config.toml
num_attention_heads = 4
head_dim = 64
norm_place = "pre"
parallel_block = false
extras = ["capped logits"]
learning_rate = 0.00644
lr_head = 0.00916
final_lr_fraction = 0.0
doc_mask = true
max_steps = 2591
Each number is 128 + 24 x the weight over its row's rms, rounded and kept within 0 to 255. Layers, rows and columns count from 0. Numbers have three digits each. The size before them is the row's rms in percent of the matrix's.

# up: layer 3 MLP up, 896x224, rms 0.103, rows 31-114, columns 32-63
# down: layer 3 MLP down (transposed), 896x224, rms 0.0996, rows 31-114, columns 32-63
up31 083:128136117143138120164099043156129138090136135129143186124152166096144135104114124127123112139121
down31 085:100126132115122120127143172143113147153139125149124067107104118102122143111128141098176152108167
up32 068:144134161106148172118134128103128152181131158092113151120139153165124119140094113108170156111082
down32 065:142136113140113125109110128153145114104102106123123109086120095094153104102118143163129131127187
up33 092:103099134130129096106139123099165153128143119134117174094148096088118120145176130162108139148104
down33 098:134118151115148145121149125152136127131164105174159123158139170120132138104113157139091127125134
up34 101:107127163123131121148076104142142110181171135146097110137135146112100167130085159101114135139129
down34 101:160094115087112120097168119112096140110133110122139119155130123130128110126103088175105143123143
up35 103:138135116086131137092157083085156127128110102144139128144150149121157128149125129105085113131105
down35 097:153156146198129138128127088131095137119089140131138144107137120147112122099130164113129152161115
up36 095:107146120109144097155122137098104115086143133163144122148150138123130123124095117096104133143167
down36 091:159125100123090164099147113131148157165105143104131133117144120086161129116150136148150107106128
up37 098:102094141130134130122133155124083169109134159142120118148122164149142097135134133103119123119166
down37 104:097099123121111105150141146119159106140113087076103123101120115144127100141121135113179158076133
up38 096:127122166109121139132126118143171102128137110138128097122122120105186156132120127104150094138127
down38 095:153124138100140137115093147142114115161079148154095137161143102118105135095095155113139180114137
up39 096:087122122177181087125147132124100156147150122100121096146130076144148146117144148111102117134120
down39 097:113184126100104142122085142127154131134135158137140133151101121105141123112122119115141188127154
up40 104:134119166092152169110104127118098134148111076112113077112120146151096172165154107192112149152117
down40 103:122144096112134097145079147155140097125120138084164127139122143149182082127134132107155114096143
up41 114:083113099159073142112097120134157132121121154152137101167131083148133079106162162109127150117157
down41 099:154159155109182126130150121098069116117121095128098157091144135111125143165121097144116104150095
up42 100:125092121177133127104122121115160153119169121144148159089143148116155103146103175062146162104130
down42 099:119096156118134102138139123132144143150152131123142143135092141104141105088142080143122100168132
up43 081:137118145125104110107098101129160118098120108108140098126133149117143116120139164136147180151157
down43 086:094133132131138130101125126121131100156111128125135148110112094130097149155162074124173126128133
up44 112:143138126154161142110128170124115095140136071111140134183116110131137107141126108134100128121135
down44 114:124127135139123140117155134078134155124124119161127109136080105101139111113116115146131111176114
up45 089:126097120102156126137119124102170096102150141130147107113125152075159166097142141124141121148082
down45 090:140135099121121125100101152144087125129112104088062136116109088152143133149120103119128174112137
up46 114:144114102149126124121165141143140141111136138131111139126145130145157089098112124141117147150065
down46 093:085132143130123075169122074105143127113146122099156098128119161136128154134140118142151111131170
up47 091:110132112152146093147131161093077123129124153159174134113117072133118070130107125175093103138122
down47 095:151147144094113152109131122181149151105090123123072138141148128127117167131139134139131123130102
up48 111:127089149113146174138158137127170127128115139072146151119107120169124164135039138092124149164094
down48 110:097103123117142136115108134168141129141145110108103173154108142142064152133154129128106098115115
up49 111:148178089182175126132137150095104166145164146136121120130137092107110124131111118115099121135153
down49 112:085128148149110131158124161163137125106095107135155142105128136173102121123128126146149118095092
up50 089:112121076161097137160134144175141142110093163125123159102143123102110077136128125133112116115132
down50 091:158121156099159133128148145092127148155161120111116121190081118177116164155143122144159157146098
up51 080:097072148116109112118149124127122165145133147140096108102103173098131123133159134136125098161116
down51 081:138182116154152123159123141124134133125155152150141133137156072152124120093105120108138141108151
up52 102:111110153100138111124103075142145107090157140136127169115120131141161077138150103128140192102113
down52 093:126142124153111117113175166112089146108123105139136067119132144105076138115106142154119106149143
up53 103:113115117151124090145102140124142134131089157125140153133140126107125139115155123130109097117151
down53 099:119146134132104136122137099119130104149176101121129146113097114121161126147103128126166117100128
up54 111:119104153120119111142155121125115121160101137119098111113126073092094095136158116130146104139130
down54 100:123149055124147167110151137136095130097143124126086116163089139137126098103071109128137109182141
up55 118:127134153140128132104120110096110115130125102148118134120156116110094147111136103129145118126143
down55 114:110117120100136153150125137129131144148094129084144150140153135137167112119125152153138148126104
up56 100:071157100141140137142097109141135101102153161135124118138111111100106115144156128146187139124137
down56 106:136099134098134094124110113167083169150133119149136131141103158097109111080102158090118141126129
up57 109:142070134159148169117139155167189142131079125111166130115105138152130157129093135131090145161138
down57 110:115139107133101102133093149156113166134091138111116152143138140110105150093078099121116166122120
up58 108:114128077108133138135110140120121130085171131150119157124120115132139121148164099123129140107060
down58 119:132122130116123134140093176115125146124059102153132115154167091142111120150094150118148115148057
up59 084:091110103107118142156140161130113124166153115173145087108120167103079097114125145089154129123124
down59 081:172140146155121102131125103109126111065105148114145168134165080124169146144126115168124103152141
up60 092:088111127148120188100125149177164138118144103163116098128118143122118125137114129146141121122115
down60 097:155127119101122104130086122124116139124161154074158182137124106092151105108121180133129147181121
up61 089:115134137150100159143105137145100135129114134115136131140101156125181155163136106162118135169133
down61 083:121136116086140131117113107121103126122133150145100124142127081133093095107095131116127131075132
up62 099:192147135110107119111113162088159133140106127127175168143081111112126103105118130122146152078088
down62 096:093086084146150140132108123125115110135138107100083116157163147152161190124130149154159160167135
up63 069:134145146114123130138162127120109136101165134186124149162147121093138104077123157129121151167146
down63 070:131119090127132119161086132093185107204085126100169102089086126169130195180129105114102135099127
up64 119:101079122095119113117153094125092114108106104094142086118093131128112115114142110152106141121120
down64 114:170133153157159127160125149151090082130149136127125142130132162127116153124079101123103166134124
up65 108:141087166135145118134085139149141166136147104133107138105090111149114068167150142108116091117118
down65 107:117123115118149107121155167108142052151117130123152105128109136139118126128116107124151123135104
up66 090:109111119137114157104150179091128119100136130149171079075073101102143161129111121127164126114132
down66 102:144114111137127125133118132119121119158120101086107122141136122107107165135148127142114106118113
up67 098:115145096191110148138135149133173156156132170138100115129135162095128115146127128092121105136098
down67 104:130160128111150104131130132127097138094139106134127133120095131152148146127142151150141142130114
up68 093:129154129079117107144148117132080178144109113095145121132116155090152105142125108135099177103127
down68 099:152150089182171142146089119134135131157115154167107131105143102173148115140117126148120115116108
up69 109:123129148087169128122142133088156142105140157156118124117156165099153131133080118127149117096144
down69 110:170133146146153130136155120111122125088116088129166103085121123154149120106119138171152109138130
up70 101:162143142099099118101097142152155098092159111131167126146155136106121153140086122106176130178111
down70 100:105082092163156115145151119069169161146108168123156150119116137139133137104143099143136169086170
up71 108:136130131134079094140099140110130137104107142133129148134139153099154068099104100133113128146134
down71 094:089117110094126137144173097100148111149140077125156106114153118131107149168141174139123102143088
up72 112:141093144141161127144123102125121112081112095097137117118160123137141109117067154107101124171111
down72 115:145177081152131109184106120119126164160127141139084132165107116096134142120148136184112111139113
up73 090:148128108073164144127112143131117120116123181120082145101093116117126077112141165165114111156097
down73 099:133078146128115106138177135129114110125155095073157140174110148103113129150108080130109122141164
up74 067:104166153135086149100130105124120124165147127101144088182137133154108136155126099161165157090060
down74 073:142094121118157130141102155140164135085117133114115137118123122102150113115112148080096093151169
up75 111:174121095132141102144127122079113125124105127145126145162120132152092138110147102109131122128104
down75 110:126084141146107137130157103114119152085179146183151131130145116092136134106127081144086115128135
up76 090:066156144097105118119107164158121086109127079107164119126100131108135180074119105093175139110132
down76 097:153084135093164114126151132098150116149132152155075190148134130096128088160170131102119123143097
up77 097:129134094128166105142146094102152106155135115108156155148115121122123136065138112069130163094100
down77 103:104126143106082153127098127162132150081121100107183135153150118112156116119115142152125116123109
up78 088:121144135193128136115118121112140121098130110113127091144148106119113152131153128131145135124135
down78 092:161143128094127129096112108106126113185097129170122148136108170133140120132143139149124125157103
up79 089:163142167121130190143138172103161143139125072132124153142114138110150120111128104085106125119136
down79 091:116127144091126127074122128156102106119167127104167130165116138169127118112145170176097120087147
up80 095:140135130125141164094105129145133135155135107098109102145137122143121129160165118148172146143117
down80 102:147137130124164140140134104116119137110055137161103161129098117104136158096093101124091117092108
up81 114:093088109146154115099093093157135098124159111152153138136154147114097149123107128160131137112139
down81 117:116100120100142110097160131092110117136106137161106128131131149115079125148106073146118147110133
up82 091:153141127127078111129177154122133126107098121129170148113156156124117139123135159122139132125110
down82 094:137118115123162133141085125135106135115132134134077135140104101115142117138130059105074133143129
up83 091:139132147134102124159102116107097142105069129117083192105078116168130125147129081123139146147155
down83 096:145105174091108109089105157136147093142124131103123105135110154123141105108103114130113175133141
up84 092:124180144088120148131131153125117121137114134175154133102130104111129094086143107107111073120156
down84 092:149099134162100087143122077125147141115139124110122123157132143158146149170095127195152151105142
up85 097:159121140133135136109132152099128105152147082132115159165144151119113108098151131101099112126102
down85 098:058134139161121115121123143174112157115091155125120089087135109127115123174072112149153167108118
up86 114:115123130096117119182169109138086118142151093124106095147165145125113142113129141117129115143089
down86 100:153102163155104150117081135141158122111091156125124165116113103162159104151118123108157164131140
up87 104:166111171120126114130100089119150129099078137134103155130149142145117147128140095142118159127190
down87 102:163178144131151178157132129116111098127116110144146113130112127191107126125097141129079148183157
up88 109:167118144136125128139126151165128109081116116167113114147121153170077137138094136087122145128144
down88 109:112135124080132156145139102117109113127140150125096160135154098132153125115123084152169163097092
up89 101:094136129127163118123101150089119126129120157121098147174099172141101179115126104147153112171122
down89 107:131085130135130123161127131123105092180159107170121110120107127156144131121137119121146128093173
up90 094:109186106152164165105172130101192097123136155096144139122108118161140130143164132114134117138120
down90 100:172102092107098106178095117137108120103109096106139085127145152130099150168133129116127123135112
up91 088:148077111110127129143101154095114130138127090093095111135122120136124197134112118117145130135100
down91 090:122138133142142097157112115138113128130097135141137163120150142132175138118153112134112123130172
up92 108:109106119100138145121123125137151102091113144120141099120095130102135157158128095170069124134088
down92 094:161144145149129121110140125147132105165127111126129182161127120150130092093122140105182111168166
up93 086:175113133153158127139116141159134138140135161098138107104123099126145105137143112155066095120109
down93 091:129101100121130142107125114115182127105148117125164113137123179152158117183109129146148129139133
up94 093:122094140105111179144099127175162099147137141158091074152135130107126091128089149141108136158064
down94 092:108106134135139092127142146083120174112103108087127156136128129121108126136115135109122134102141
up95 099:131132128157152154140126114105123130089132180138131113100131114186134099145164112102149126134120
down95 096:118144104060135145111136147143102130128099118119106099127107146120101114111075123151128118124121
up96 104:135140148126118119187190126152082177096114100150160148145042128120131147095099095118150117145098
down96 121:136108120093150100148127088157176134102142127112070149153166179104088142113113080095163129129133
up97 090:094140152124091106095121179133137133123099152165112125142157124111111109080122143140120104110165
down97 094:133128123131121139161139141149131131159100122108106103151124138163130090151131139149158103125123
up98 103:102147137139120166147153148139130159130172135154154137112111150110156167119141101115155065140146
down98 104:186110112144105079122143144107134098137106136130089138131140051128101097164125121113152140143121
up99 103:110109100149107155149144118098137159134146147186137138148120147096108131146145141121151123132157
down99 100:178133158122168130108097181145128123150128127090147066133136112128117151161072125090113107119107
up100 103:117127150148158121141160122184123134106128102133163075124101161109138114154110144102109098112139
down100 101:125109136118166140097126144137135139119148142134145156128155102141161101108140141106163125135098
up101 113:119082141127167139113083144143157104112101132143111150167134120138120134145151125083113126143144
down101 106:141154118114129135123159129103137123135122093115130120117099102106076137125139105136130137128108
up102 113:124150139110099142146122134141093111096107132119094131111169069136140088131141136095157119148137
down102 105:117128122157159131122143153102103119165119133109157126127116134121091131129121111121115163088081
up103 117:140144140090107105103115132114108153129123115168090142107088149112104171128137105170098137135107
down103 101:139136124130153155172103098115188119124115137087175123115155139123145150110098148094108158101133
up104 103:145136109123117126154112136154131109126108124118126129148138065125158157134122120162105156128127
down104 104:127129084139138161092138145124093110095114101117105150140116155142097118126120109083176132129112
up105 102:127096136157139173175142129115146098118119081083161162136117093167149123114105142178139112126104
down105 097:145185125154112105120139141141092110107115190138140108124145100123107135158139137129167162136112
up106 101:138111139124175141124095099109167089085150152124122160114133149134122131106104147113098160139062
down106 091:122116128129129139125127152177093140149139087141130085105114131122137116130100122094147111125132
up107 118:098172122141113125122135145092095160166124149136084126131105135119148111094104151148150142101166
down107 107:183128122152149098152134165163136097108119140122154148112137099154114156180145100123138128124083
up108 092:107104138139144138125104111147136146129143123124155147147124140134120117157190116173076145160132
down108 093:142131126122140143137117140136127112121131133149088115096130122123142096089080148104164131130118
up109 090:108103087122123128125106132123168112098136103126141120138125136164130141124110142098152100116123
down109 090:108120137153157147130139169097149107185130164134125130116136115139132137110121109120157127123135
up110 107:096118086138123105106104118174158114181147114132100097165131127121122164139169121162163103143151
down110 100:087164139142157131149100129092103163129120099140146158147116112105135117137079120119141138134133
up111 099:123125107108131146165120121111175104159150092177133145129163122145130128156133176131122138144138
down111 108:174123101115138163155130115119161136154105087145133113149131131152127115150086142134141100139100
up112 090:115124116148127125127133171133154106130103140121132157096151152176122149126146122091115112159140
down112 085:149130166116122130133148075133122122150163138133089102127089081078109100149160123157115107095115
up113 113:114104159121139079092129122128111099100115169143125121113136134085077153105130096147132142141180
down113 109:161139121098112149132133115100135152175143132096095131147092105161148163107152114149151117108105
up114 106:152145098126127105116089148154133123130087174144081096132133134133147096129109106123151135143080
down114 110:104071124142136162174080161141120133135150118125094114127094114073115154092173127132133135129098